From a checkpoint of a small transformer trained on Wikipedia.
Architecture: RMSNorm before each block, no biases in attention or MLP, untied embeddings.
Training: 821M tokens, 6266 steps.
Each number is 50 + 10 x the weight over its row's rms, rounded and kept within 0 to 99. Layers, rows and columns count from 0. The size before them is the row's rms in percent of the matrix's.

# layer 3 MLP gate, 2048x768, rms 0.03, rows 823-967, columns 576-623
098:43 60 42 50 56 34 36 43 59 57 41 69 47 40 11 41 48 62 58 40 49 51 55 47 37 57 41 59 38 52 51 57 63 66 47 49 46 57 54 45 50 68 51 56 56 29 42 61
099:58 55 33 55 57 45 54 33 40 60 49 40 32 41 50 48 54 60 45 42 64 51 46 42 42 46 76 58 32 67 71 54 66 49 50 57 54 64 42 40 47 64 60 51 44 39 38 59
099:39 56 57 54 55 44 67 39 26 47 58 50 44 47 51 43 47 44 59 57 35 51 42 75 35 48 53 50 57 42 48 47 40 44 37 62 55 69 49 64 48 48 47 51 50 65 49 35
099:53 52 28 56 38 41 36 61 72 48 47 43 53 36 46 62 64 47 47 36 43 49 52 34 61 57 72 51 56 42 44 41 68 57 36 52 56 50 29 52 61 58 41 56 62 49 58 60
095:63 45 43 42 52 46 48 38 46 49 23 50 39 50 51 74 45 59 55 46 53 29 59 62 50 32 48 61 47 58 48 60 47 38 53 57 62 64 51 55 65 42 51 49 41 50 37 62
094:59 46 70 37 61 43 48 54 43 71 42 73 47 64 53 47 66 61 59 51 37 35 35 43 66 43 48 54 59 62 56 59 64 42 73 59 40 48 43 45 52 62 39 41 48 51 45 54
101:52 58 52 61 67 37 36 39 50 42 42 42 40 46 47 45 58 53 29 44 63 40 37 49 52 41 40 41 40 56 36 53 55 68 39 41 70 52 42 48 53 56 46 55 38 51 52 59
092:51 68 37 51 59 52 49 42 49 39 63 35 62 46 49 59 37 53 46 66 51 32 43 68 40 46 36 47 61 52 43 34 57 24 49 50 67 44 44 52 39 50 54 64 66 52 64 62
102:63 54 50 57 50 60 58 30 50 59 27 58 63 55 60 40 58 50 63 51 53 53 59 49 30 55 45 45 50 55 52 44 56 60 44 37 61 50 67 61 53 43 58 40 41 50 40 53
097:61 58 44 54 55 52 45 32 49 49 25 38 55 54 46 61 48 46 53 43 49 51 61 34 52 61 61 69 29 59 45 46 70 41 46 64 46 50 58 55 51 30 47 59 57 56 41 62
097:52 42 49 52 63 37 44 48 61 36 41 53 65 63 36 53 74 55 40 52 32 49 49 50 38 46 42 43 69 39 44 50 46 54 53 56 63 72 54 36 59 60 55 39 51 44 42 68
100:64 51 38 39 68 59 57 46 46 54 20 63 34 49 46 31 60 44 61 49 55 41 63 52 40 53 44 37 43 68 48 43 45 59 61 36 52 49 53 61 43 57 41 42 40 45 61 54
101:49 48 46 49 40 30 60 69 82 55 30 46 66 48 56 49 56 57 66 73 58 45 52 39 43 46 57 42 57 57 69 35 61 64 65 56 47 59 61 56 55 54 42 44 57 52 45 44
095:43 47 43 58 76 47 68 46 46 50 58 50 47 65 62 47 56 60 58 50 47 49 58 34 40 55 48 38 68 60 41 46 46 55 57 53 48 60 67 53 56 41 53 74 38 53 41 39
098:42 55 43 61 53 67 36 65 51 57 63 51 47 48 46 53 60 53 59 47 54 39 65 32 58 37 40 47 47 49 42 55 47 58 43 65 59 49 68 75 59 71 68 43 45 59 22 31
093:51 46 41 52 48 59 37 44 55 29 56 37 59 73 59 52 39 51 42 57 52 51 66 55 42 48 43 54 72 31 44 54 51 53 51 58 32 60 63 47 58 53 86 53 51 57 47 70
096:61 48 58 51 49 50 57 27 51 58 67 30 37 53 45 47 51 55 58 49 40 44 42 55 51 33 56 65 36 56 28 67 58 51 56 45 61 38 55 45 47 39 50 48 51 52 61 59
096:65 71 57 48 62 53 48 54 43 55 62 59 35 32 49 48 49 65 52 55 41 72 39 42 36 41 49 39 50 49 60 52 54 48 52 48 52 50 59 46 49 59 50 50 45 43 58 53
096:49 41 59 44 44 36 45 54 45 50 43 21 68 30 44 61 40 72 49 36 31 36 49 38 46 40 48 59 43 43 55 47 55 47 43 73 53 58 47 52 65 33 46 49 56 50 70 36
096:44 52 50 60 54 73 63 47 63 59 30 48 20 56 39 55 59 39 51 51 58 18 50 59 57 36 63 60 27 61 50 53 60 50 67 44 50 64 44 49 43 40 63 48 58 39 48 38
106:43 54 47 58 41 55 50 44 39 47 52 60 49 73 53 54 49 55 57 46 52 31 57 53 41 48 46 50 63 42 41 49 56 36 37 36 57 49 57 71 54 50 55 75 58 59 38 48
108:66 40 64 64 38 57 37 63 54 53 54 61 39 39 40 52 61 32 60 65 58 45 52 49 48 65 44 47 49 49 48 56 31 68 36 42 67 45 53 54 43 60 55 47 38 40 20 44
098:49 50 39 67 53 52 53 34 43 70 37 51 49 47 44 51 31 36 68 50 55 62 45 51 56 46 47 53 39 76 52 47 61 47 43 59 48 30 51 53 55 57 42 68 50 37 61 47
099:55 44 76 38 50 47 42 34 40 51 65 56 22 48 72 63 67 65 63 55 63 45 48 60 49 51 53 50 47 61 58 68 58 44 65 49 50 42 58 44 63 47 35 66 58 54 45 48
104:42 43 48 44 48 39 62 52 43 45 47 52 59 41 47 45 56 37 51 42 59 42 40 47 50 54 50 45 53 50 42 48 46 39 43 48 56 38 43 46 46 60 27 50 41 48 46 52
100:45 55 33 67 51 56 47 60 52 41 46 46 38 60 51 63 52 39 70 54 35 29 29 76 46 48 70 36 43 38 51 54 53 52 62 49 28 44 48 59 65 38 70 52 49 42 63 42
105:40 57 41 50 42 31 57 51 59 53 66 46 49 59 40 51 29 45 57 45 46 34 54 47 52 44 34 54 28 42 49 27 56 49 13 53 66 66 70 58 49 63 46 52 55 58 35 65
098:55 31 41 52 42 52 53 32 51 55 44 45 56 62 45 71 56 59 56 56 51 72 44 36 60 43 62 53 52 40 63 58 44 42 58 48 39 46 59 52 59 42 42 45 70 51 57 47
100:52 63 65 56 30 54 51 50 47 40 55 57 51 56 55 42 58 45 55 50 40 54 50 47 42 62 53 54 55 62 49 53 46 33 46 58 41 49 50 69 57 52 43 60 59 42 55 62
099:40 51 44 36 54 44 47 27 70 38 69 42 56 60 61 54 49 64 58 35 56 45 51 51 51 50 54 67 48 37 40 55 35 36 35 56 26 63 48 46 43 69 46 67 58 47 39 57
103:56 49 47 45 32 86 63 67 52 48 46 55 53 51 44 54 51 45 45 50 46 47 54 51 43 48 70 40 50 60 49 39 36 59 43 55 62 58 73 65 47 48 56 57 50 45 42 59
102:53 58 63 62 59 36 35 43 38 49 58 66 37 55 70 35 26 52 44 77 67 44 45 42 60 41 40 56 61 61 54 47 57 62 43 56 55 44 65 43 39 35 55 58 50 43 44 57
098:43 50 39 62 46 52 52 44 40 52 41 51 56 62 47 47 67 51 58 58 62 47 53 51 58 46 51 58 59 64 48 38 39 37 51 43 63 50 69 31 60 49 41 54 62 41 53 69
100:54 59 56 64 35 63 39 48 57 65 50 51 40 21 54 56 41 53 58 43 66 46 58 41 50 21 53 52 52 51 46 53 53 49 44 49 49 43 66 54 45 37 59 57 52 41 50 55
102:54 48 45 40 58 40 45 43 60 45 48 48 44 53 61 64 36 51 55 52 30 62 56 41 40 60 52 44 52 53 47 36 66 70 56 47 28 69 67 61 38 55 52 60 54 44 53 58
095:45 52 54 70 54 45 61 34 41 49 32 44 56 43 34 68 44 45 54 61 56 38 38 57 42 45 40 52 55 45 43 61 62 53 47 58 43 56 41 28 63 43 53 60 47 46 37 39
106:50 50 65 76 51 52 60 45 43 60 55 55 35 41 43 55 47 39 60 43 69 58 59 46 70 38 35 54 51 52 34 59 53 42 54 41 47 38 48 54 49 54 28 48 44 38 41 62
097:58 41 50 57 74 68 45 41 39 55 59 36 62 64 56 52 71 51 51 61 56 57 43 60 50 59 39 38 35 49 39 64 36 53 54 42 60 63 56 72 59 46 41 40 55 69 69 49
096:44 42 46 44 53 54 55 46 56 53 57 58 48 41 39 54 66 53 63 55 72 61 56 48 46 37 36 52 54 53 39 44 50 30 55 49 55 41 64 59 64 64 51 48 34 47 29 58
097:65 46 58 40 48 37 59 40 41 57 44 59 34 41 43 75 49 48 55 68 58 48 50 62 44 40 41 32 32 44 59 42 46 50 32 61 34 52 56 62 35 48 40 45 48 47 25 32
095:48 54 67 51 55 39 45 62 45 62 36 55 61 43 41 48 63 66 49 43 73 46 53 49 67 56 47 46 39 50 49 32 32 57 51 48 54 62 58 64 48 57 64 47 36 55 52 40
098:53 45 51 63 51 65 76 53 51 49 41 48 38 47 54 55 60 64 51 72 59 44 58 42 56 35 46 59 43 53 54 45 52 51 60 56 39 62 55 37 55 61 37 47 54 27 74 44
099:60 62 56 63 70 46 40 61 47 54 56 40 49 34 56 48 36 48 63 39 31 57 61 48 36 44 35 40 50 39 55 54 51 55 60 35 48 41 50 51 42 61 36 60 53 41 30 35
105:53 48 76 46 46 48 52 54 31 53 52 59 38 48 53 49 47 49 58 65 47 57 68 63 47 51 44 48 38 66 51 46 51 50 40 53 66 57 73 62 58 37 52 64 59 56 62 53
106:44 51 61 50 52 51 58 45 56 44 39 37 48 47 58 48 46 63 54 56 46 38 53 28 57 36 50 51 50 43 55 36 64 60 44 54 40 44 46 68 61 63 45 48 74 70 43 49
106:50 53 73 49 52 52 44 61 55 52 73 45 76 51 56 57 34 47 49 38 36 36 43 52 37 42 39 59 40 49 47 70 50 61 33 67 56 41 64 37 37 50 56 66 46 47 51 43
100:55 44 49 39 50 61 18 40 34 60 53 58 39 43 43 70 53 50 55 44 66 41 53 42 64 56 57 44 46 47 54 56 39 42 38 50 46 56 50 60 55 28 36 54 56 45 44 50
101:48 37 51 49 46 68 31 54 53 65 39 58 48 47 52 28 57 44 55 57 60 56 61 65 44 51 57 52 53 45 41 34 45 31 46 35 53 62 60 56 60 75 70 42 67 62 56 46
098:58 69 37 62 40 52 38 40 69 62 40 49 48 37 37 56 65 50 64 53 38 56 32 42 44 55 39 49 52 50 55 55 46 47 60 58 38 69 38 43 47 71 69 41 45 36 38 43
095:44 55 57 56 36 48 60 44 42 62 51 55 48 33 78 60 48 41 49 40 61 42 39 49 59 51 59 41 52 44 47 54 30 56 54 37 63 71 50 55 50 47 47 41 52 50 52 14
107:56 50 64 62 58 71 50 30 59 51 45 45 58 51 47 44 56 52 70 24 58 52 28 61 50 58 48 45 43 52 45 56 63 45 44 41 50 52 55 61 61 40 54 54 55 38 61 73
096:57 39 66 47 40 54 42 49 50 56 61 57 33 51 62 65 42 53 50 36 38 65 64 39 29 46 64 62 35 84 54 45 62 69 71 47 38 44 50 61 65 30 41 29 54 43 25 50
110:45 41 47 67 53 47 52 59 49 32 41 56 45 52 60 48 49 70 59 52 59 43 53 39 58 58 42 36 46 60 43 52 68 38 46 47 56 48 67 57 58 58 50 67 61 55 48 48
100:55 47 63 51 47 58 43 39 41 59 37 45 63 48 34 53 66 35 53 55 51 54 55 44 43 50 47 49 62 45 47 59 38 43 66 42 56 46 41 40 31 44 26 55 56 53 32 55
099:41 61 50 44 51 59 43 33 42 42 46 58 58 24 45 68 46 54 44 68 39 58 41 54 39 44 43 59 57 46 44 30 49 51 66 54 44 49 44 47 56 44 43 67 53 50 49 58
097:44 42 46 42 50 65 58 45 52 62 52 45 36 39 63 57 30 60 67 50 46 36 41 53 50 38 49 41 43 33 57 55 34 46 52 60 56 56 52 53 47 52 54 59 49 67 39 47
120:49 48 41 54 42 50 49 57 44 63 53 51 38 60 42 36 56 50 37 40 37 39 54 52 43 65 27 49 43 47 50 33 42 44 37 65 58 54 59 48 55 50 50 45 53 59 51 42
098:62 58 58 38 52 42 42 46 46 57 45 35 71 45 53 58 42 56 53 59 48 54 46 33 62 53 50 50 65 53 64 45 56 46 41 47 60 55 50 42 48 32 57 55 49 53 39 63
094:38 47 25 72 48 50 53 61 54 54 48 57 27 69 51 48 48 58 54 44 49 60 42 49 66 37 61 63 39 43 53 40 59 50 46 36 63 50 64 61 61 51 49 51 69 49 61 57
087:53 61 36 33 73 36 48 55 49 45 42 60 49 57 51 42 25 39 40 49 44 47 64 52 41 60 56 37 55 56 44 43 39 37 52 44 42 28 48 43 39 36 60 54 54 50 60 38
101:45 41 45 76 54 52 48 49 51 60 58 38 57 59 60 45 41 42 49 61 51 61 59 36 68 50 48 64 47 44 37 74 47 44 40 47 53 60 39 43 44 56 53 47 46 39 53 40
100:41 47 61 62 65 50 49 59 52 80 47 54 38 42 64 54 57 58 52 40 69 46 35 38 39 44 32 59 38 33 45 39 54 53 43 45 52 62 60 35 60 34 41 55 57 73 46 49
092:55 49 42 53 55 33 42 58 53 36 39 43 61 38 60 52 53 55 61 32 59 54 55 49 54 41 49 74 62 39 47 66 59 44 58 48 51 44 47 44 41 44 42 53 51 45 69 64
100:44 57 50 41 36 42 48 55 68 59 35 54 30 41 47 30 55 39 46 65 38 33 58 43 55 42 68 55 50 52 51 57 59 58 35 38 57 44 30 51 50 62 49 41 51 58 60 59
102:50 61 62 56 54 51 47 60 56 56 34 58 49 53 57 44 62 43 55 58 67 72 55 53 58 33 41 45 34 62 44 35 59 59 47 58 32 73 53 52 42 34 71 29 43 52 70 51
101:54 58 62 37 47 33 58 63 57 46 43 72 46 45 46 53 52 67 59 66 80 26 50 46 41 50 68 52 51 63 47 43 50 52 60 43 39 44 64 36 63 48 38 60 56 41 47 46
096:80 55 52 43 45 41 55 40 67 49 36 52 56 44 69 50 40 59 73 61 66 55 38 33 36 63 60 57 46 32 54 42 70 47 63 40 46 41 50 59 50 47 44 49 54 53 43 61
103:76 58 57 41 42 55 47 58 61 51 44 46 45 45 60 52 56 42 51 46 38 38 60 55 62 50 64 60 45 40 30 59 54 69 56 66 49 54 51 47 57 35 59 13 42 51 42 53
097:68 46 68 41 53 58 51 59 67 51 65 57 66 41 44 50 60 47 56 53 62 46 49 38 39 42 57 68 52 48 30 59 37 59 36 35 55 48 64 61 55 47 33 54 56 45 38 65
095:50 54 51 43 39 49 65 47 65 56 53 54 36 50 56 39 78 51 65 48 53 55 64 28 57 40 37 66 50 69 45 42 62 47 41 53 76 43 45 46 42 52 66 58 43 65 51 57
099:49 48 55 65 55 47 63 30 53 41 54 52 57 68 32 62 42 41 52 53 45 49 56 42 52 50 36 61 43 58 37 53 51 49 39 52 42 65 41 50 58 37 60 57 53 42 27 72
104:42 47 75 44 43 64 48 70 46 63 65 49 63 54 61 51 52 53 55 54 46 51 54 59 49 46 35 52 47 56 56 61 54 32 57 48 51 48 63 34 60 60 60 67 55 52 52 48
098:46 56 63 47 48 70 48 55 57 43 68 58 45 46 46 63 56 50 53 58 57 45 35 36 43 43 61 41 53 68 49 57 66 50 62 68 66 72 62 57 63 48 62 38 51 48 43 58
101:61 54 58 45 60 57 46 31 41 33 66 55 42 29 66 53 54 52 41 65 47 63 51 52 44 41 42 50 47 53 69 53 42 68 51 51 39 58 51 61 34 42 43 48 69 50 56 58
100:48 48 43 47 51 28 59 29 23 44 38 53 57 33 49 44 44 55 59 57 59 61 58 63 52 56 47 37 62 54 45 60 59 59 36 57 49 43 64 69 49 39 40 52 75 50 54 54
101:57 48 35 64 64 64 36 47 39 50 57 37 63 76 37 48 59 43 44 58 48 50 52 47 52 51 29 49 51 48 61 39 54 50 55 35 62 59 38 68 47 60 62 41 52 62 53 58
099:46 50 58 57 40 37 57 49 49 47 26 48 46 52 52 51 47 58 60 44 61 50 55 62 36 49 50 37 50 39 31 60 68 57 63 55 42 60 58 52 62 47 53 47 31 56 40 50
105:60 66 50 52 24 50 52 47 43 51 60 50 30 36 53 62 59 53 54 55 47 68 61 36 28 52 73 54 59 64 33 59 46 40 47 59 46 66 55 58 33 54 72 61 41 39 57 49
098:68 49 59 58 54 34 56 49 48 54 41 44 62 57 37 39 39 48 48 57 45 44 53 47 57 57 53 63 61 39 57 55 54 58 37 47 30 67 66 57 35 31 49 74 53 49 63 69
101:41 51 43 53 38 63 33 40 54 39 52 55 44 55 42 42 42 46 67 39 54 50 39 63 62 38 53 27 31 55 61 42 46 48 41 76 34 41 64 48 60 30 46 71 49 44 31 70
096:47 41 56 67 60 57 50 38 45 51 59 35 45 38 49 41 44 50 59 69 56 58 37 34 55 38 47 41 45 35 42 51 57 55 44 37 48 51 41 52 52 54 42 48 68 42 35 33
099:40 51 49 52 60 58 51 57 47 40 37 54 43 57 77 48 49 49 45 38 56 33 61 55 54 50 41 45 43 53 54 45 54 54 54 53 53 44 57 61 49 51 48 37 45 51 58 46
096:46 47 48 54 41 59 67 43 32 37 52 53 36 37 40 31 53 55 48 44 66 39 51 59 45 48 65 33 48 33 40 36 26 35 37 63 43 57 50 47 58 80 62 36 48 54 34 50
098:53 37 53 61 37 66 40 39 57 47 56 23 47 50 31 43 44 53 47 70 51 52 52 24 30 61 54 62 36 46 56 67 56 46 44 43 60 60 47 63 59 51 52 67 49 61 45 72
102:55 54 36 50 52 66 57 39 41 55 30 31 68 53 53 68 33 58 51 50 53 56 56 65 45 36 67 40 42 42 67 53 69 45 52 53 53 59 44 44 39 61 43 66 32 45 53 57
100:53 51 49 55 59 44 54 32 28 48 62 50 46 46 55 61 39 39 79 51 53 56 48 41 51 47 49 53 37 70 50 41 62 48 44 47 35 49 46 59 47 44 53 74 68 53 39 48
104:44 45 49 48 40 63 59 51 62 54 55 18 73 54 44 64 58 51 69 26 54 56 62 62 59 38 27 65 46 58 48 53 48 59 47 56 54 53 52 58 53 38 57 52 60 74 56 37
099:38 52 53 55 53 43 51 53 60 44 45 43 23 58 46 55 57 40 54 50 62 60 50 79 47 51 57 40 33 48 64 55 57 74 43 52 52 54 44 45 47 57 54 75 45 39 39 79
095:38 67 39 27 65 41 54 42 45 43 50 37 56 44 62 39 44 43 56 34 58 54 40 32 56 53 51 56 56 58 31 38 58 25 55 43 48 62 49 50 39 51 30 41 72 55 58 46
106:53 53 56 70 60 41 68 65 48 69 52 52 55 49 50 61 57 66 42 67 52 47 60 53 43 37 53 43 52 45 59 43 60 56 53 74 55 54 33 51 47 60 52 48 53 58 39 67
107:46 43 62 49 51 58 57 59 56 56 51 39 51 45 57 55 65 53 62 56 30 36 47 41 56 62 45 56 44 63 49 36 43 53 53 55 41 50 56 44 52 44 48 37 44 61 50 56
102:53 41 38 58 54 50 52 50 56 40 55 55 41 43 53 47 36 55 47 63 64 48 45 54 42 40 44 61 56 46 49 50 42 13 52 54 49 54 34 55 39 50 59 47 43 59 55 51
097:49 43 55 56 87 58 64 44 55 46 46 26 62 58 66 58 60 50 55 48 44 24 49 61 38 31 46 41 79 48 46 51 49 36 38 53 57 55 50 64 42 44 43 52 50 54 64 51
101:69 41 44 41 49 75 46 67 43 70 68 50 69 53 40 59 61 46 64 66 56 70 41 57 48 27 50 51 68 70 53 67 53 44 45 38 46 41 60 58 40 44 51 41 62 55 66 47
101:36 46 51 58 59 71 61 48 57 46 41 53 38 57 60 35 41 55 45 38 66 63 66 61 43 54 55 53 53 49 42 53 54 36 38 52 42 53 66 40 30 28 54 64 44 55 56 63
099:25 55 61 77 39 31 44 62 52 48 54 59 50 51 58 63 64 62 51 36 46 40 66 36 52 57 59 37 57 63 47 47 28 41 40 63 45 60 48 38 50 68 58 59 35 46 41 56
108:48 54 59 65 55 44 66 33 51 56 46 42 39 43 50 56 44 59 69 45 46 61 45 38 55 71 47 42 15 58 37 42 54 57 53 39 41 73 57 55 54 51 54 42 44 57 70 58
099:45 50 39 53 50 66 33 54 39 31 50 51 48 35 56 30 50 70 55 38 42 47 61 48 48 48 55 62 57 41 43 34 49 65 47 37 44 26 70 49 60 59 37 55 66 50 63 56
091:48 55 54 39 47 59 60 18 40 40 53 48 51 27 75 38 34 70 55 32 54 57 57 45 47 48 46 60 45 44 58 44 55 52 31 57 27 47 42 48 44 33 54 42 51 54 41 54
098:47 39 61 33 45 45 46 46 59 52 53 52 48 58 49 42 51 48 61 55 36 37 52 36 24 42 38 56 57 66 50 49 41 67 49 38 46 46 52 66 39 50 45 53 37 47 54 63
108:48 55 31 37 41 50 64 68 49 52 39 40 52 50 43 42 53 35 60 61 63 46 49 46 51 48 62 43 54 43 49 52 46 51 44 52 61 40 67 44 39 78 67 41 55 35 29 36
098:45 49 47 64 50 56 69 57 45 43 49 45 56 37 44 39 52 56 54 30 57 57 40 59 49 63 65 37 41 58 33 59 46 52 56 42 57 48 32 19 50 62 27 54 55 46 56 42
094:53 45 38 56 71 64 47 50 39 58 39 41 39 56 66 55 21 70 71 45 48 36 42 52 37 42 44 45 31 42 51 55 51 34 44 60 49 55 69 66 37 46 60 51 45 57 51 63
098:57 54 28 43 65 44 59 55 55 47 63 39 32 50 39 37 35 57 57 50 63 69 37 47 54 33 49 57 46 39 48 49 72 68 70 46 31 58 51 57 50 48 45 54 51 49 50 56
098:43 57 53 57 33 49 56 48 64 55 43 50 44 55 53 42 50 53 70 53 59 40 72 31 67 39 45 50 45 59 56 46 94 52 37 44 52 64 48 62 46 57 50 38 71 49 54 70
094:25 48 58 68 52 44 52 48 58 53 33 47 42 50 49 70 39 51 35 43 56 59 39 47 56 54 30 41 59 66 29 61 47 53 32 70 56 60 48 60 54 44 54 63 51 58 72 62
102:46 69 57 41 51 65 47 48 41 39 39 42 37 36 46 46 57 36 52 46 76 66 54 63 61 42 53 73 41 53 55 64 72 52 56 44 43 77 73 35 66 52 56 55 67 54 52 60
094:40 50 59 59 45 49 55 60 47 44 71 42 59 50 40 43 39 37 36 49 59 41 61 47 41 48 60 55 42 60 43 59 47 61 43 46 65 42 50 56 50 47 66 47 40 50 52 53
106:64 29 51 53 70 37 45 29 46 40 54 49 37 57 42 41 46 57 70 59 59 54 70 29 45 51 56 59 34 74 52 47 46 41 57 63 45 44 45 57 50 64 62 49 76 47 28 47
098:49 60 41 44 33 53 36 51 40 59 49 47 54 55 45 54 51 42 44 65 57 39 72 36 53 42 59 62 68 45 35 70 47 58 59 55 55 42 44 57 45 56 36 53 50 40 59 64
096:50 56 55 56 45 50 55 48 60 53 29 42 47 42 49 57 78 46 64 32 42 31 44 43 42 66 58 47 57 56 53 50 67 56 39 65 49 37 54 67 54 51 43 66 63 44 50 37
102:44 39 44 52 54 53 61 47 48 43 53 51 49 52 55 42 45 38 69 65 56 39 52 61 47 62 65 51 47 48 41 23 39 49 49 57 71 60 51 44 58 46 38 61 72 78 43 48
103:46 44 48 44 50 67 32 43 50 48 47 35 45 55 64 45 30 56 54 57 44 46 48 24 50 59 49 62 42 39 45 29 62 53 53 50 64 70 54 47 55 56 66 50 58 60 39 40
096:53 34 54 62 46 42 53 46 53 59 37 50 46 66 60 59 55 37 56 58 41 48 54 56 51 49 42 57 59 53 56 62 60 60 60 68 62 45 56 44 40 30 49 41 67 39 53 57
099:42 52 52 58 47 51 63 44 51 42 45 50 60 51 57 49 60 54 76 58 60 53 53 56 52 48 50 51 46 48 56 40 45 43 54 58 56 51 49 47 60 52 46 52 61 66 30 54
108:54 47 59 61 39 50 47 46 44 57 51 46 31 56 53 47 55 54 52 62 51 55 63 29 45 43 58 37 49 53 52 57 57 46 62 55 44 55 59 45 48 68 57 52 62 37 28 67
098:42 47 55 53 57 39 66 63 37 48 34 59 48 50 54 35 64 48 50 54 34 47 42 70 37 37 55 60 47 42 50 58 42 52 45 53 46 69 72 59 37 51 52 46 42 39 43 34
105:70 42 41 53 38 47 70 50 80 69 62 53 67 58 46 25 47 50 54 60 64 51 44 42 56 47 45 66 58 50 44 52 35 36 56 51 76 63 43 48 60 47 45 65 61 58 34 56
098:41 43 46 47 44 46 51 21 28 40 46 65 34 45 64 49 38 60 55 50 44 66 30 34 48 31 37 35 42 66 51 46 50 60 40 49 39 33 58 50 49 38 41 46 53 53 47 47
101:56 40 41 53 58 62 46 42 47 67 47 68 45 40 51 46 65 51 54 54 63 39 41 46 45 40 45 47 52 41 64 60 39 45 39 38 47 56 52 46 57 35 56 60 61 46 35 50
114:50 56 58 54 41 39 54 52 49 49 51 56 32 40 59 65 42 54 59 55 40 42 47 48 51 35 47 58 64 44 41 62 54 48 41 39 51 49 50 51 63 39 28 53 59 55 32 61
098:53 52 67 63 67 67 47 41 62 66 39 57 46 61 48 68 64 50 57 44 45 62 47 14 59 50 38 57 39 54 39 48 62 41 64 49 49 55 75 47 65 38 42 47 47 48 62 39
100:59 60 47 42 58 49 57 31 45 57 55 51 36 36 45 57 47 47 58 53 62 39 40 55 63 49 58 53 43 54 42 33 61 33 45 56 60 47 62 47 39 50 57 44 52 46 50 64
101:47 54 66 63 58 35 61 57 48 58 49 42 58 44 69 47 66 72 47 44 50 74 58 53 53 57 43 42 41 38 50 52 47 52 29 44 43 59 58 44 74 44 54 47 67 46 47 51
095:46 58 48 58 56 62 82 43 48 51 56 42 44 52 49 41 41 59 51 39 36 51 47 40 53 49 41 29 61 51 58 62 59 53 46 52 38 53 48 41 51 52 51 62 74 59 27 53
098:55 18 61 56 40 44 48 25 66 42 48 39 49 53 40 45 40 49 60 53 40 47 65 26 40 46 45 58 55 52 52 61 84 51 54 40 45 44 51 46 49 51 31 55 38 59 41 51
098:57 38 53 56 42 46 49 59 37 29 59 47 42 39 54 45 34 48 57 65 54 56 63 35 48 33 79 63 40 56 45 63 37 25 57 56 43 49 48 51 52 60 46 52 65 59 78 41
101:52 48 49 63 62 59 30 54 73 50 37 38 51 68 59 42 46 71 67 32 46 50 50 56 52 23 50 58 42 59 30 55 80 39 59 54 53 50 45 69 39 51 60 56 41 49 41 51
099:38 52 49 56 63 54 48 40 49 52 62 31 69 46 49 24 41 39 69 48 55 42 65 49 53 40 46 52 42 46 45 49 62 61 59 41 75 36 50 57 47 67 53 52 44 50 51 49
101:46 60 41 40 52 54 59 62 64 63 46 46 50 53 54 50 52 56 72 67 45 64 54 40 57 58 61 40 66 40 48 49 51 47 64 53 56 57 43 49 42 39 63 54 62 45 42 54
098:53 49 48 31 61 60 56 36 52 58 36 58 42 42 30 56 63 48 55 59 55 46 40 70 46 45 53 60 69 62 30 42 48 58 51 55 66 77 64 54 59 64 52 37 48 55 44 43
104:43 33 62 60 78 71 62 60 61 46 60 60 33 71 58 57 56 46 61 50 46 42 50 35 30 46 54 47 51 51 50 48 75 42 55 61 48 54 58 42 57 50 67 53 63 49 61 60
101:58 56 52 65 67 51 42 30 31 46 55 20 49 40 47 47 61 39 64 36 50 74 44 67 67 50 51 52 48 56 59 60 62 58 35 48 58 59 57 60 37 61 37 38 59 54 54 59
098:57 53 40 44 60 39 36 47 67 50 64 58 39 57 42 57 49 68 49 46 56 55 52 26 53 36 48 34 46 46 54 58 41 39 32 52 55 35 57 48 42 54 52 62 44 45 45 57
094:29 40 61 65 59 55 56 52 58 51 59 43 39 44 59 40 56 62 39 47 57 37 54 46 55 45 53 56 45 43 52 63 59 58 27 51 46 61 60 68 52 55 65 36 61 54 54 41
110:68 59 59 53 54 28 37 40 50 54 42 51 37 46 52 56 57 50 79 57 48 54 37 26 57 57 58 61 59 52 50 43 51 59 41 56 39 67 53 33 67 55 50 45 49 49 39 57
102:40 53 45 53 39 70 47 61 50 36 39 62 61 56 41 52 64 58 52 46 50 45 62 56 44 51 46 44 36 48 26 50 48 54 32 55 66 41 47 45 58 50 58 58 45 75 56 53
094:40 74 46 54 56 45 58 52 32 44 61 40 37 42 53 40 55 63 58 51 59 50 53 42 47 59 60 58 67 40 56 40 52 50 36 40 48 48 55 41 44 66 38 56 43 53 60 50
092:29 72 41 29 56 59 38 58 36 47 41 60 39 48 50 40 49 55 51 52 60 54 38 68 36 77 56 64 35 49 53 48 44 36 53 61 48 50 56 48 46 59 47 42 50 52 50 55
098:46 65 64 55 40 37 80 48 36 46 43 58 48 51 62 43 63 44 43 39 50 52 60 59 56 64 44 37 53 46 60 57 47 56 54 52 43 65 49 45 61 51 59 54 64 42 37 56
095:69 44 68 52 37 42 48 61 34 57 41 49 44 50 34 48 49 41 43 52 50 55 51 63 43 44 57 66 44 53 52 53 42 33 54 53 35 46 49 54 37 41 49 57 66 46 59 51
099:52 42 44 60 42 48 59 38 34 37 52 44 50 73 43 35 52 45 51 44 48 53 28 54 47 44 28 69 49 32 37 70 41 44 64 54 43 29 37 53 46 39 48 55 38 34 60 49
101:51 42 43 63 44 47 54 57 52 52 54 50 69 34 58 73 41 44 62 54 51 64 65 53 27 37 46 47 50 38 49 45 60 53 41 49 45 50 53 38 45 55 46 57 62 63 42 69
103:61 50 43 41 62 54 66 61 55 60 29 27 27 37 45 53 47 60 47 61 43 38 57 44 26 64 57 55 59 43 53 41 51 43 57 48 50 58 48 55 41 52 61 53 71 36 65 56
101:47 33 50 50 48 46 46 45 44 47 36 57 50 46 57 50 50 52 49 53 55 33 54 46 62 60 46 40 58 66 52 38 44 36 57 58 74 64 63 66 39 76 51 53 64 67 38 53